config = dict(
    num_hidden_layers=11,
    hidden_size=512,
    num_attention_heads=8,
    num_key_value_heads=8,
    head_dim=64,
    intermediate_size=2560,
    vocab_size=26177,
    hidden_act='swiglu',
    norm='rmsnorm',
    norm_place='pre',
    norm_eps=1e-05,
    positions='rope',
    rope_theta=10000.0,
    rope_fraction=0.5,
    qk_norm=False,
    attn_scale=0.125,
    bias='none',
    tie_word_embeddings=False,
    parallel_block=False,
    init='normal',
    init_std_qkv=0.0242,
    init_std_o=0.0,
    init_std_up=0.0242,
    init_std_down=0.0,
    optimizer='soap_variant',
    learning_rate=0.00248,
    lr_mult_up=0.776,
    beta1=0.95,
    beta2=0.95,
    lr_head=0.00735,
    max_grad_norm=2.0,
    warmup_steps=200,
    schedule='wsd',
    decay_fraction=0.568,
    decay_shape='linear',
    final_lr_fraction=0.1,
    batch_tokens=262144,
    max_seq_len=1024,
    doc_mask=True,
    train_tokens=905100000,
    max_steps=3453,
    dataset='wikipedia_en',
)
Each number is 50 + 15 x the weight over the matrix's rms, rounded and kept within 0 to 99. Layers, rows and columns count from 0.

# layer 2 attention value, 512x512, rms 0.0741, rows 309-417, columns 320-383
58 15 51 56 65 56 28 62 64 37 81 52 56 49 48 51 59 53 55 57 44 37 59 29 34 22 64 51 54 45 34 33 46 36 62 39 53 38 40 44 73 46 54 69 34 65 53 59 26 49 56 29 60 31 39 63 42 44 42 41 52 42 49 61
36 30 52 48 27 54 67 42 59 44 47 68 47 54 63 44 56 51 54 48 48 18 51 48 54 33 48 60 66 59 39 50 51 58 39 54 57 40 36 67 36 42 65 73 34 53 63 65 46 39 31 58 49 54 55 74 46 45 55 53 46 61 50 60
54 42 67 58 43 51 39 61 55 45 48 55 47 63 44 62 63 58 34 71 45 53 33 44 45 61 71 23 63 37 68 37 66 34 47 64 43 26 36 38 56 42 53 41 60 58 51 56 46 51 58 18 64 49 70 24 65 56 36 63 40 40 54 38
61 62 55 38 42 48 42 66 54 46 48 81 57 29 62 48 64 56 42 40 47 62 31 13 47 36 48 58 67 69 43 52 64 37 47 35 47 54 46 65 56 49 65 61 49 65 33 35 21 60 41 14 53 63 13 46 41 60 46 47 43 43 60 47
59 45 55 63 55 54 41 46 65 63 69 84 42 54 27 25 50 56 63 52 46 55 47 55 54 50 68 34 78 72 54 44 46 44 65 46 36 39 43 52 61 42 34 60 57 56 52 38 52 44 40 29 57 29 56 57 32 52 41 36 59 41 47 65
55 30 48 56 52 40 37 31 42 43 63 39 54 61 55 48 46 70 40 52 44 52 46 80 43 47 25 36 73 27 53 70 73 59 41 50 55 54 61 41 47 42 80 58 55 55 53 48 51 43 60 68 53 63 45 37 43 39 68 56 57 69 48 27
55 58 63 49 60 58 38 33 61 60 38 43 50 42 44 42 75 53 44 42 41 33 58 43 49 98 50 22 68 55 47 36 30 37 60 59 49 61 37 49 58 52 54 51 53 46 49 55 47 53 65 39 78 55 51 36 56 54 31 60 41 35 65 59
59 44 45 39 48 47 88 55 61 50 39 37 23 47 37 51 62 32 59 48 78 54 23 58 69 59 54 55 34 41 39 46 30 55 42 47 34 72 48 17 64 64 45 36 55 44 63 38 39 44 63 42 44 50 67 55 44 40 73 48 44 69 73 49
83 68 67 41 38 52 46 57 53 40 77 38 49 48 66 57 51 55 53 43 43 27 47 84 48 75 48 46 45 35 61 45 84 33 46 67 51 47 37 49 64 64 58 69 62 67 51 31 36 55 51 21 37 45 47 39 69 47 77 64 57 35 51 43
63 53 41 62 36 44 45 34 59 43 51 46 48 80 49 42 56 87 40 46 62 43 43 48 55 58 48 52 51 32 48 45 56 53 29 34 44 34 50 36 51 39 59 51 53 39 77 43 62 41 63 56 44 64 74 65 54 54 53 54 62 46 44 51
54 30 61 48 61 58 54 49 73 30 58 48 51 63 59 46 55 52 36 57 45 40 50 46 48 69 51 32 35 51 25 62 55 56 52 60 70 48 75 50 43 64 41 61 67 72 50 61 47 47 54 54 58 40 46 63 47 26 55 35 54 27 65 62
62 36 51 53 59 57 28 35 64 51 41 54 43 35 50 35 41 60 33 44 78 44 54 29 34 45 32 12 49 53 48 75 53 45 51 42 46 24 64 54 66 61 27 65 68 67 63 41 30 58 55 58 65 56 46 90 43 24 48 27 48 43 58 53
35 57 47 52 64 27 51 53 56 47 40 60 37 34 40 42 24 63 42 33 48 62 62 67 50 42 44 68 52 47 63 47 26 55 40 54 42 47 58 35 31 56 44 50 51 46 73 42 29 69 58 59 51 40 33 47 52 65 53 48 73 40 47 76
49 47 53 31 39 40 80 67 38 29 20 80 90 51 36 62 60 52 26 48 44 52 47 80 40 62 38 49 65 54 65 65 62 33 61 56 89 30 55 59 84 49 45 58 35 53 50 54 41 70 61 24 44 60 31 42 61 67 56 56 28 69 68 49
62 40 57 36 41 57 48 69 54 30 71 60 41 55 57 41 66 33 68 53 48 89 51 33 58 55 85 61 28 77 33 48 65 41 45 53 26 11 21 60 55 40 55 46 63 24 51 57 50 48 61 35 66 44 48 51 41 78 86 45 50 52 52 68
29 35 38 60 81 58 67 49 63 52 47 51 28 35 44 56 31 42 56 84 48 54 48 55 46 50 43 59 69 69 77 34 62 53 39 40 43 00 39 20 66 56 55 62 62 46 58 34 39 38 19 38 63 30 67 42 34 37 54 53 54 36 63 74
75 37 75 37 59 54 41 38 44 41 61 62 53 49 79 29 41 70 45 22 51 46 45 73 72 19 45 16 41 40 36 56 52 43 49 36 37 61 49 69 54 77 46 38 47 60 55 53 68 40 47 67 57 85 31 35 62 43 60 37 53 17 73 34
61 47 32 36 34 42 25 39 57 72 42 46 47 45 46 48 64 70 65 56 54 61 52 44 59 74 57 51 46 48 62 80 49 54 33 39 35 55 84 40 54 40 63 35 66 61 39 57 55 40 32 59 32 44 50 59 77 43 41 48 39 53 78 52
33 50 49 59 41 81 35 26 80 51 52 27 45 63 51 53 46 59 43 44 57 45 26 11 62 53 54 42 45 48 67 65 28 63 57 50 35 45 45 37 42 53 50 45 53 47 35 49 58 29 52 62 37 69 58 50 67 30 39 23 50 37 89 31
57 29 61 44 60 55 53 49 52 47 74 62 58 56 36 51 51 56 42 49 93 33 37 59 46 36 46 42 35 80 50 31 40 62 27 51 61 25 55 59 65 37 57 49 51 56 74 41 48 38 44 48 58 40 30 76 47 36 36 31 41 36 64 50
50 58 57 22 71 50 52 32 65 62 48 53 49 55 55 60 40 30 29 58 70 66 72 84 36 43 41 41 69 66 32 33 36 57 71 44 47 58 58 69 56 45 57 56 31 64 38 33 48 59 24 62 71 49 33 52 42 56 51 68 65 35 73 49
26 42 62 66 56 42 33 35 46 50 40 62 34 40 37 45 68 48 57 41 69 49 56 22 27 73 50 63 49 55 72 48 43 58 75 50 33 50 55 37 51 31 35 43 63 43 59 38 42 49 46 38 49 41 75 53 67 62 44 54 36 57 47 74
44 39 29 80 84 36 61 75 14 25 33 67 55 39 46 68 53 45 43 54 46 63 42 42 35 50 66 74 10 36 63 53 57 52 59 43 52 58 47 27 46 48 66 39 45 39 32 43 64 67 43 48 62 71 57 65 43 54 60 48 54 87 81 73
60 34 55 62 65 63 57 65 41 66 52 48 60 60 67 85 39 40 48 48 23 52 44 60 36 40 46 32 55 85 66 18 34 75 28 65 58 41 44 68 43 80 70 39 60 34 51 61 42 41 42 62 63 52 64 40 49 28 55 36 57 38 53 40
67 47 69 29 69 56 41 74 60 45 31 48 44 47 40 37 64 41 44 37 69 46 28 74 53 40 45 68 50 28 64 69 79 68 37 46 55 26 38 85 65 53 72 66 62 23 54 49 48 52 43 48 54 50 39 45 50 55 56 72 36 53 62 36
70 45 58 76 43 52 59 50 50 47 42 43 49 49 65 40 49 47 51 56 49 56 36 41 52 56 41 39 69 65 56 36 68 61 39 74 67 38 31 45 38 59 27 77 85 64 72 62 42 51 16 73 67 20 49 27 41 37 66 55 59 50 53 66
54 24 72 63 53 27 51 68 58 48 34 28 57 47 49 64 62 86 55 71 38 58 46 38 99 55 48 55 35 29 48 37 44 52 57 39 43 44 41 48 51 57 60 45 54 58 64 36 55 56 56 64 42 42 59 27 56 24 46 56 71 31 42 49
44 60 55 70 53 54 43 38 51 67 64 58 51 63 91 27 52 50 61 58 67 39 50 74 45 42 40 51 55 49 51 48 41 25 68 25 36 42 53 46 34 45 29 47 67 63 73 67 58 52 57 61 36 30 50 81 55 51 58 32 54 61 28 67
54 39 26 62 53 42 30 15 54 60 59 54 19 24 35 61 69 71 55 51 36 78 45 33 35 56 58 46 25 58 61 58 70 26 46 66 31 26 57 49 41 16 28 66 45 25 68 61 65 35 71 45 58 48 31 61 41 72 70 61 45 37 31 34
51 43 65 39 48 53 70 49 83 43 58 49 58 36 70 35 43 76 49 59 63 55 51 78 39 60 27 65 49 46 70 63 41 59 43 55 96 53 70 50 09 78 60 68 62 57 54 62 71 50 15 57 46 49 47 60 28 34 63 78 32 40 35 42
51 44 35 60 60 62 64 51 74 42 50 43 48 84 59 49 58 30 40 55 52 20 58 53 46 58 72 50 57 59 51 69 55 48 46 40 54 48 54 54 56 72 81 48 44 29 40 43 49 33 82 58 75 49 75 52 50 74 25 48 61 32 34 25
20 65 44 61 37 62 39 41 39 32 63 69 37 52 71 48 49 50 35 32 72 41 69 40 63 63 48 59 50 47 95 52 72 57 49 63 51 70 36 60 40 50 41 48 40 80 55 73 46 36 63 25 40 27 37 41 38 44 58 60 39 56 38 43
56 44 65 21 42 49 61 47 50 51 63 56 60 32 64 27 52 23 53 49 63 70 20 48 40 51 52 59 53 65 50 58 47 32 60 25 39 53 47 65 47 65 49 50 69 61 71 76 60 50 36 77 54 64 59 25 13 45 61 34 73 59 59 53
53 55 30 46 52 39 39 45 41 50 43 50 68 53 42 50 28 58 63 38 69 48 42 29 55 62 48 38 22 53 56 56 50 73 59 55 51 35 50 43 35 53 58 39 43 36 66 45 41 52 62 57 46 25 61 62 48 63 47 51 40 53 11 69
49 62 59 50 40 45 53 77 64 62 61 44 51 67 73 59 73 42 60 33 38 37 59 72 55 58 48 57 55 35 48 56 88 30 43 54 34 57 43 47 61 49 31 39 37 49 65 53 57 55 54 65 60 29 50 33 47 69 30 70 61 17 37 36
36 66 38 49 58 52 12 38 56 41 55 60 67 51 39 46 44 13 45 80 41 57 85 56 47 62 31 32 30 51 63 66 64 53 54 69 26 41 29 60 44 48 45 32 39 48 47 25 47 48 37 30 37 54 80 59 45 53 36 73 38 35 46 63
36 32 56 41 42 50 04 62 59 47 41 43 39 42 58 48 24 65 51 41 51 46 31 16 32 63 49 53 59 21 77 75 46 53 26 32 27 37 25 40 65 70 38 38 41 30 66 61 64 79 45 65 62 30 66 55 66 21 27 30 55 48 65 68
60 54 73 00 69 48 57 57 46 55 65 59 44 57 46 35 57 60 36 62 64 39 44 67 44 62 43 84 50 52 74 71 56 54 51 34 50 20 37 76 22 32 54 21 56 39 55 55 60 53 59 58 32 51 57 43 20 37 56 46 87 65 63 58
50 43 38 47 51 63 36 36 56 50 71 60 36 61 51 78 41 62 56 80 48 68 21 56 56 49 40 48 39 58 57 80 56 49 54 47 68 34 58 18 50 22 49 34 68 63 62 49 75 42 88 70 67 61 34 53 73 57 39 42 64 65 67 37
34 19 50 50 35 25 49 21 46 33 62 56 36 51 61 63 65 47 58 27 39 44 45 46 68 35 69 60 65 65 45 31 48 55 22 18 70 41 63 53 44 50 62 38 54 54 66 61 37 51 36 58 35 46 52 53 51 43 47 42 67 48 47 72
25 30 65 31 60 48 51 54 49 55 41 55 85 44 55 42 57 53 60 21 58 34 50 63 26 35 64 68 84 82 32 58 29 48 33 28 65 59 55 58 37 78 61 11 41 33 35 55 30 51 47 48 16 32 38 38 46 57 38 44 42 43 56 67
44 56 40 44 42 40 59 64 16 32 45 56 33 32 65 65 58 33 34 56 62 73 56 61 58 35 42 72 75 58 48 52 31 43 50 46 33 38 38 51 23 39 37 63 50 56 50 35 51 32 26 22 61 30 24 51 48 46 25 50 56 35 53 58
50 50 43 38 81 47 28 39 30 32 53 14 56 53 39 52 37 24 42 33 78 54 40 61 50 32 28 28 32 62 69 42 53 28 58 57 59 48 34 55 60 29 71 61 59 70 38 34 47 43 17 47 60 74 64 27 30 29 52 53 44 43 71 44
50 50 44 35 46 72 37 58 72 52 48 44 19 51 39 35 46 51 33 41 60 47 52 63 59 62 26 29 34 57 41 51 35 24 44 54 45 47 37 46 41 00 50 38 27 24 70 44 40 47 67 51 41 66 74 58 51 28 41 37 41 32 60 45
57 64 61 54 28 59 39 46 29 53 25 21 60 45 37 38 65 32 52 33 55 58 72 43 44 66 28 43 39 50 39 38 51 29 33 63 41 47 47 50 38 59 99 46 51 52 57 38 28 35 46 52 75 18 42 22 55 48 31 59 21 46 65 53
58 69 74 49 40 40 63 61 24 55 24 19 48 47 45 49 24 37 76 21 73 52 37 39 55 41 35 52 38 63 42 63 41 60 55 67 40 41 35 45 33 72 60 41 56 31 50 34 34 36 57 43 53 47 56 36 42 63 57 41 51 26 95 58
52 30 54 15 40 44 59 39 45 81 51 63 60 73 52 37 68 59 77 38 56 45 71 67 42 54 31 62 64 36 48 50 33 78 45 47 70 50 33 45 53 44 42 34 50 55 27 52 73 41 67 63 66 45 53 77 68 71 64 53 67 58 62 54
56 53 43 40 60 65 54 45 27 33 21 60 38 42 44 60 70 46 53 28 62 60 31 63 44 48 65 39 54 73 75 27 58 66 13 80 58 34 45 25 60 60 50 52 49 49 80 56 14 39 36 36 51 45 33 62 56 34 36 73 32 31 26 58
61 61 52 56 36 70 28 59 72 35 58 75 42 48 68 54 48 66 49 50 38 35 37 39 32 56 52 65 71 72 59 42 50 43 27 62 27 64 58 57 69 61 39 52 54 63 78 72 57 47 28 50 58 37 34 47 49 45 46 34 42 49 55 73
41 56 52 43 51 44 57 34 41 31 66 66 25 33 49 41 37 46 47 30 44 70 11 43 30 49 61 67 64 51 53 45 46 71 19 68 68 40 34 52 34 49 52 36 53 46 63 64 61 52 61 47 27 47 65 42 45 35 48 48 42 43 51 53
31 45 52 50 28 53 48 31 42 44 48 48 51 46 43 46 59 36 49 39 87 49 57 41 50 39 38 23 26 59 55 64 53 64 73 66 43 53 66 65 24 43 44 55 40 45 61 41 42 81 59 33 37 53 41 36 30 53 60 47 37 29 43 46
43 54 83 30 41 53 35 61 35 59 46 64 52 49 28 41 52 42 58 21 22 57 37 19 60 59 54 40 57 61 63 55 45 55 69 55 52 48 21 57 27 24 53 44 72 50 34 62 63 58 49 89 35 58 54 27 30 42 68 56 31 61 72 56
37 35 59 51 59 80 33 46 56 50 58 35 47 75 33 67 46 38 54 60 39 53 31 11 35 58 27 59 38 33 65 69 50 49 38 61 29 51 57 21 65 45 30 48 56 48 45 68 52 56 35 43 76 50 74 33 52 45 63 69 36 73 66 49
60 54 67 38 38 44 62 55 34 50 38 54 32 49 31 42 67 56 46 44 21 35 35 56 55 37 57 52 43 28 54 66 42 38 49 65 41 56 33 43 44 53 54 25 54 55 53 26 37 47 67 34 58 32 49 66 37 27 54 36 68 56 57 58
56 45 44 67 52 39 65 48 61 54 37 38 57 53 35 55 63 56 58 68 49 43 56 52 56 52 58 48 55 40 46 76 34 37 58 33 40 67 27 24 50 49 23 40 33 68 52 42 45 41 52 61 51 49 43 47 55 17 41 68 34 53 42 29
39 33 56 47 69 55 20 51 70 65 50 54 49 63 44 46 65 50 65 59 43 70 59 33 81 57 64 36 69 45 47 54 48 59 24 56 51 38 59 55 47 43 41 54 86 63 34 53 38 57 69 60 52 50 14 53 62 37 57 78 57 75 48 70
67 68 44 67 59 67 52 52 51 22 44 33 49 75 26 57 32 58 39 44 46 70 21 42 46 44 76 60 53 63 58 36 49 81 18 43 68 45 45 49 52 86 60 69 44 40 46 76 56 62 41 36 66 44 69 53 57 51 40 46 52 56 47 64
70 45 67 42 83 17 57 52 50 27 32 36 75 46 48 40 48 44 60 58 38 49 79 63 53 52 44 57 62 55 59 56 48 44 68 47 55 73 58 20 51 51 48 49 54 46 35 51 31 56 36 46 48 67 55 43 51 43 23 53 40 54 39 36
86 37 57 35 46 47 49 61 32 37 45 40 36 50 51 68 30 28 70 56 50 69 30 60 53 55 52 53 47 46 30 42 28 29 88 50 30 35 41 56 55 40 26 29 47 60 55 27 36 37 06 71 64 55 85 52 67 51 27 59 45 37 39 57
46 58 40 37 73 55 46 62 23 63 80 56 49 69 35 45 59 54 57 32 32 40 64 29 43 45 49 34 66 74 74 54 55 45 54 43 40 52 36 64 65 45 46 48 77 49 67 33 62 53 61 76 56 31 36 39 50 25 87 46 71 55 66 47
39 47 64 56 64 51 54 58 59 52 54 66 52 63 27 33 65 52 65 62 65 58 52 44 63 38 64 35 74 53 33 48 82 61 83 23 42 31 42 45 54 63 65 73 49 25 40 24 21 48 51 21 70 72 48 51 66 55 22 57 46 17 74 45
43 52 91 37 75 58 32 21 45 33 57 26 47 64 50 33 43 44 62 37 53 38 53 53 45 74 41 58 63 39 73 79 36 50 73 30 71 59 37 43 23 28 32 43 58 53 39 39 60 62 48 57 41 46 49 26 64 62 47 39 49 52 55 34
45 51 66 38 27 49 51 57 84 40 52 73 29 07 50 42 23 50 48 52 45 47 67 82 37 43 51 63 57 77 59 40 74 55 48 56 44 30 61 63 50 41 60 50 44 35 39 53 53 67 29 43 70 47 46 28 28 47 59 68 44 39 68 55
64 53 48 63 29 40 52 62 50 34 54 18 49 45 37 69 42 27 42 58 60 58 53 39 57 29 65 09 46 45 29 56 61 44 35 55 63 30 49 36 67 61 65 81 27 53 43 49 41 33 55 28 68 43 57 49 41 39 48 50 52 29 53 43
51 58 56 50 51 58 45 25 51 34 66 54 44 35 58 38 43 62 52 27 72 50 53 09 55 31 70 29 23 79 27 43 70 40 47 51 64 40 47 53 42 74 46 82 76 56 50 51 57 60 48 70 76 36 48 41 43 59 44 34 55 52 47 45
62 25 52 44 49 37 60 56 34 52 63 62 66 51 57 48 39 45 62 39 51 58 50 57 58 60 61 48 56 53 43 66 37 48 40 31 66 36 55 27 26 47 56 87 29 27 37 56 58 47 71 50 58 52 29 63 70 55 34 62 78 45 45 53
70 38 13 71 51 53 56 52 62 71 21 51 57 38 33 48 24 12 43 66 44 56 68 60 09 55 48 46 60 49 66 51 49 48 33 66 79 39 55 49 78 44 50 48 43 57 69 65 68 45 65 63 15 49 78 27 58 76 43 50 48 74 48 86
40 53 39 47 52 55 61 44 60 50 52 70 44 65 30 42 66 76 79 46 24 55 65 57 69 35 81 86 43 44 42 65 57 42 38 66 72 59 54 60 52 52 63 34 15 35 38 45 43 60 63 40 47 48 65 65 57 65 47 47 41 40 50 45
46 63 47 71 67 74 11 46 48 38 57 42 58 49 71 79 54 45 43 46 46 43 30 41 55 63 51 88 59 60 50 35 62 85 64 49 31 63 51 57 55 51 25 46 64 57 37 59 65 39 55 67 51 47 58 47 78 45 42 61 71 36 62 56
49 32 54 60 51 41 48 54 58 43 43 29 64 12 37 48 69 51 49 57 52 52 64 43 64 51 51 55 33 32 79 63 33 49 54 44 78 34 59 73 25 30 61 60 57 44 62 74 78 33 41 40 78 42 59 65 15 38 42 53 36 59 54 32
53 67 47 23 46 36 59 47 48 42 48 51 57 47 16 16 33 30 67 53 66 61 76 69 46 45 75 32 52 64 54 32 59 36 48 51 65 36 76 54 58 47 75 64 47 79 48 59 44 65 68 21 51 29 40 63 49 77 66 52 45 50 57 61
60 55 44 79 00 18 59 47 32 32 34 41 65 43 54 61 27 94 46 67 62 67 52 46 34 27 53 26 47 35 64 59 66 87 47 72 15 42 55 20 26 59 35 68 35 57 51 24 42 31 60 39 48 23 49 63 72 46 46 37 41 41 24 50
43 55 26 56 43 45 45 25 44 39 63 46 46 38 35 20 37 40 38 34 44 56 43 56 46 74 58 44 34 45 33 64 64 39 67 55 43 69 70 49 50 77 67 48 52 45 59 51 67 63 50 66 48 28 21 62 44 42 65 96 62 45 60 53
66 46 46 60 39 52 72 51 47 29 54 86 58 47 41 50 58 38 28 47 17 46 30 75 58 40 47 23 59 46 67 66 47 47 45 63 44 55 18 58 51 70 32 80 60 49 51 34 51 52 49 40 56 38 48 41 64 55 53 57 51 26 78 38
59 43 44 40 65 56 60 71 55 52 39 24 31 30 50 63 54 45 51 66 40 54 34 29 54 50 83 74 63 29 57 50 61 56 42 42 64 33 47 32 45 71 45 25 33 68 46 68 44 63 17 55 46 59 81 38 39 52 36 59 50 55 73 45
56 54 40 89 55 65 48 68 57 64 43 49 48 43 43 25 46 59 48 48 27 65 43 35 49 72 48 59 59 39 31 47 51 55 48 50 45 48 25 41 41 39 30 61 42 53 52 32 72 54 42 53 54 44 55 44 29 67 48 77 71 41 43 33
46 44 49 44 28 63 54 60 57 16 71 48 37 33 61 83 42 71 49 40 61 35 46 51 46 47 46 72 39 38 67 52 42 57 52 67 52 31 61 39 56 54 45 49 59 62 38 76 58 56 48 53 53 60 47 72 60 48 56 49 32 34 57 49
43 29 62 37 29 35 32 33 46 30 37 68 33 47 51 51 59 38 66 53 56 63 52 49 41 42 51 27 61 51 57 71 45 49 55 31 49 65 20 78 38 49 55 32 57 27 66 46 39 59 57 27 54 48 36 55 31 62 47 47 51 47 38 69
39 27 59 63 37 56 44 52 69 57 34 36 59 52 30 67 50 65 37 64 60 21 39 62 34 57 35 45 39 44 68 55 49 44 64 41 55 53 61 44 35 48 73 38 33 67 53 64 72 55 50 46 53 57 55 54 35 38 45 52 40 33 57 43
34 59 53 34 64 54 44 52 40 56 59 45 52 44 32 35 55 45 67 41 50 63 52 42 55 38 54 61 78 66 55 51 44 34 54 57 41 38 57 55 64 56 75 54 56 39 60 45 52 40 51 45 58 63 66 48 66 43 43 60 38 52 47 56
48 46 40 47 46 42 47 59 43 39 45 25 50 62 44 53 51 62 63 24 35 50 45 49 52 47 39 64 24 44 47 16 41 62 70 50 75 59 52 71 16 61 56 43 34 77 56 51 49 69 54 67 48 33 72 47 55 57 45 38 40 58 57 29
51 55 42 62 59 49 67 64 59 35 49 68 43 42 51 66 44 42 24 40 49 52 37 62 50 54 59 62 51 55 49 75 45 34 24 62 45 63 48 46 74 62 72 62 52 55 60 67 44 58 52 60 30 64 41 42 58 36 45 40 33 55 37 46
62 47 50 62 71 37 60 31 65 41 42 55 37 60 43 68 54 49 44 57 54 46 32 69 42 48 38 45 46 51 64 54 65 59 54 45 23 69 59 36 55 62 86 37 63 51 61 44 63 57 57 55 32 42 64 36 36 54 58 55 61 51 42 57
51 41 61 42 72 47 37 52 41 49 59 54 49 34 53 43 45 62 23 54 59 50 47 61 56 63 46 65 27 36 54 57 70 45 70 68 42 32 55 47 46 31 37 40 36 45 41 64 63 63 67 46 66 52 35 63 43 67 54 44 71 51 64 49
36 40 58 43 54 58 35 77 34 91 27 58 47 55 55 43 39 41 43 32 52 52 66 55 51 49 34 16 53 48 54 75 65 43 63 56 48 53 49 50 54 57 48 59 68 52 45 58 63 54 63 99 49 57 69 53 44 35 49 54 33 53 67 38
66 70 58 62 60 58 38 45 66 62 40 40 44 46 39 47 61 36 48 57 53 31 42 13 44 53 67 64 56 75 57 34 43 58 59 60 42 32 48 68 32 53 58 42 45 56 65 50 63 66 25 55 54 49 67 44 67 42 68 54 40 32 35 41
39 71 71 31 56 46 55 51 48 06 50 48 76 52 71 26 43 61 27 65 51 62 52 77 63 36 45 60 73 47 62 44 83 63 63 40 64 50 43 45 31 36 47 39 45 66 35 55 79 61 47 26 58 45 53 80 29 81 46 51 44 60 39 48
34 73 77 52 52 56 52 46 52 79 59 57 45 67 51 46 46 55 30 34 52 31 43 37 57 41 43 55 59 46 44 59 67 44 62 34 45 43 70 36 51 51 66 52 40 62 30 32 62 37 16 72 33 77 50 65 37 54 72 50 39 51 46 52
83 54 24 36 83 33 36 39 46 50 55 47 44 50 40 26 41 52 64 63 45 49 32 44 47 24 62 60 44 55 53 29 53 54 34 54 50 32 53 41 60 63 53 46 60 45 35 38 56 60 55 49 22 48 50 47 48 45 42 46 35 62 48 40
58 57 55 47 58 58 64 50 54 66 58 53 45 43 61 64 58 66 45 60 67 68 48 47 43 67 37 65 56 44 59 70 35 41 60 32 64 38 46 32 47 29 38 64 57 54 47 58 46 63 64 66 32 69 58 55 61 55 39 32 77 63 46 56
45 48 61 55 57 74 56 60 68 42 45 54 55 55 43 55 70 41 41 29 41 60 49 47 54 54 50 75 45 27 60 56 80 49 28 50 49 50 58 51 57 40 45 22 39 66 50 58 45 47 30 67 43 50 34 46 69 59 33 61 56 22 52 55
50 61 62 60 39 51 51 65 41 37 47 57 54 44 30 30 36 58 35 74 34 68 76 69 58 50 71 42 74 48 51 57 42 41 45 30 53 50 24 32 33 62 27 52 53 48 40 52 46 50 59 37 69 51 54 52 55 34 62 78 46 36 43 53
50 78 39 49 53 59 53 51 21 42 71 60 54 40 38 46 27 44 42 46 56 62 66 67 54 36 53 35 54 50 40 70 55 49 21 44 34 62 70 45 53 55 38 58 61 51 39 55 60 38 46 52 59 73 84 62 68 49 52 53 57 46 40 39
49 49 52 63 52 69 47 36 49 35 64 46 61 32 52 35 44 52 51 62 51 40 56 52 49 16 59 76 78 58 36 51 64 60 33 43 60 58 64 55 51 46 31 53 44 46 53 62 39 60 73 50 40 51 48 39 38 57 49 47 41 66 53 20
33 12 28 53 46 58 40 34 37 36 60 47 49 57 58 46 21 66 45 69 39 32 36 24 36 35 32 64 43 41 56 41 56 45 77 36 36 43 45 58 33 32 53 22 57 56 44 58 59 51 44 63 54 49 42 51 34 40 51 55 70 44 45 59
37 51 61 38 47 53 41 33 53 20 65 56 54 36 35 61 43 48 54 63 40 26 55 48 74 40 59 54 57 52 51 36 60 35 53 63 38 70 42 52 59 33 58 70 52 63 54 69 81 57 64 47 61 45 61 70 46 53 63 54 60 53 56 52
39 56 45 72 75 41 57 45 49 72 41 65 63 63 34 37 71 61 67 41 46 45 49 69 34 59 47 67 56 52 54 46 48 45 38 46 70 43 48 40 51 49 64 56 64 48 62 45 57 61 64 42 49 30 55 58 33 71 30 41 52 43 58 39
42 48 55 35 29 54 43 61 57 65 52 34 54 50 42 48 56 53 45 56 61 36 73 28 46 62 54 47 78 52 47 59 45 54 45 26 57 46 49 53 60 46 34 32 52 54 75 53 49 67 49 34 61 46 62 40 41 44 55 58 64 50 34 49
39 61 44 48 53 39 65 31 25 52 46 37 26 40 67 49 53 59 56 44 47 43 67 52 53 55 27 33 67 54 56 51 35 53 29 40 45 46 42 47 44 54 48 69 43 44 53 58 43 60 36 20 55 58 19 50 48 60 39 37 55 28 45 42
50 37 47 68 21 47 58 62 49 70 66 33 52 58 70 46 39 48 41 59 39 63 67 45 61 40 61 24 85 26 47 40 61 59 31 56 35 37 33 48 33 58 55 50 37 24 57 39 55 59 37 57 51 54 58 47 67 58 67 39 81 62 30 47
56 68 45 40 63 49 54 36 51 71 47 56 56 45 50 34 84 55 51 43 65 60 66 14 55 58 49 47 71 49 46 70 61 41 59 50 39 45 56 58 62 51 34 59 43 42 51 24 48 83 32 55 55 56 38 43 28 66 38 56 55 75 57 42
57 50 51 57 45 52 51 55 54 58 76 36 20 56 44 39 42 42 53 81 37 54 50 70 49 33 49 36 70 31 37 49 29 50 51 46 48 40 38 50 62 65 56 43 56 41 33 60 37 47 42 52 41 59 37 59 76 37 58 41 49 46 24 54
50 42 56 37 62 60 53 44 50 41 47 58 51 41 33 60 51 44 63 56 52 46 58 70 54 56 54 63 69 35 49 52 44 60 48 33 51 46 23 38 48 65 49 45 63 58 52 48 54 54 37 51 52 57 39 25 40 61 71 65 60 53 65 59
49 27 51 38 29 40 47 50 59 58 66 54 56 41 62 17 68 38 65 50 74 18 58 55 68 57 52 34 49 64 36 62 34 49 61 46 38 71 67 62 56 57 47 42 46 59 51 31 24 40 51 46 51 51 71 54 51 28 68 43 59 62 47 70
43 54 29 45 31 55 52 61 57 53 32 45 31 40 17 55 62 53 58 50 69 66 50 60 56 49 62 52 56 45 40 41 80 41 36 48 60 58 32 43 53 60 48 54 40 52 52 70 51 32 52 42 67 45 46 54 49 36 45 57 35 75 55 50
36 40 40 63 50 38 29 46 56 70 46 34 53 50 28 44 72 62 47 67 52 21 72 20 51 46 47 39 48 40 33 23 37 54 76 45 70 52 41 54 27 60 41 42 64 43 49 28 47 69 63 51 73 43 29 25 20 42 60 38 43 56 52 39
55 37 49 42 26 50 42 45 48 62 53 53 52 56 39 48 54 62 51 46 65 80 37 54 45 48 50 49 35 48 58 48 63 64 52 53 36 45 37 51 46 48 45 52 39 31 69 63 41 46 35 47 50 59 72 54 84 46 45 31 57 82 64 44
44 63 43 48 73 49 63 48 85 65 54 36 43 61 45 33 87 52 67 44 63 50 42 58 60 67 53 54 66 56 48 25 36 52 67 60 69 51 57 53 62 58 62 55 46 49 52 46 33 56 53 35 35 47 62 51 67 45 35 42 49 60 61 43
51 46 73 45 47 70 57 38 53 39 61 63 51 35 34 47 52 37 50 56 56 53 50 51 39 33 37 47 42 46 76 66 69 50 56 50 61 58 51 62 58 41 53 82 57 56 62 58 55 37 41 52 47 33 50 60 51 43 79 58 63 38 48 42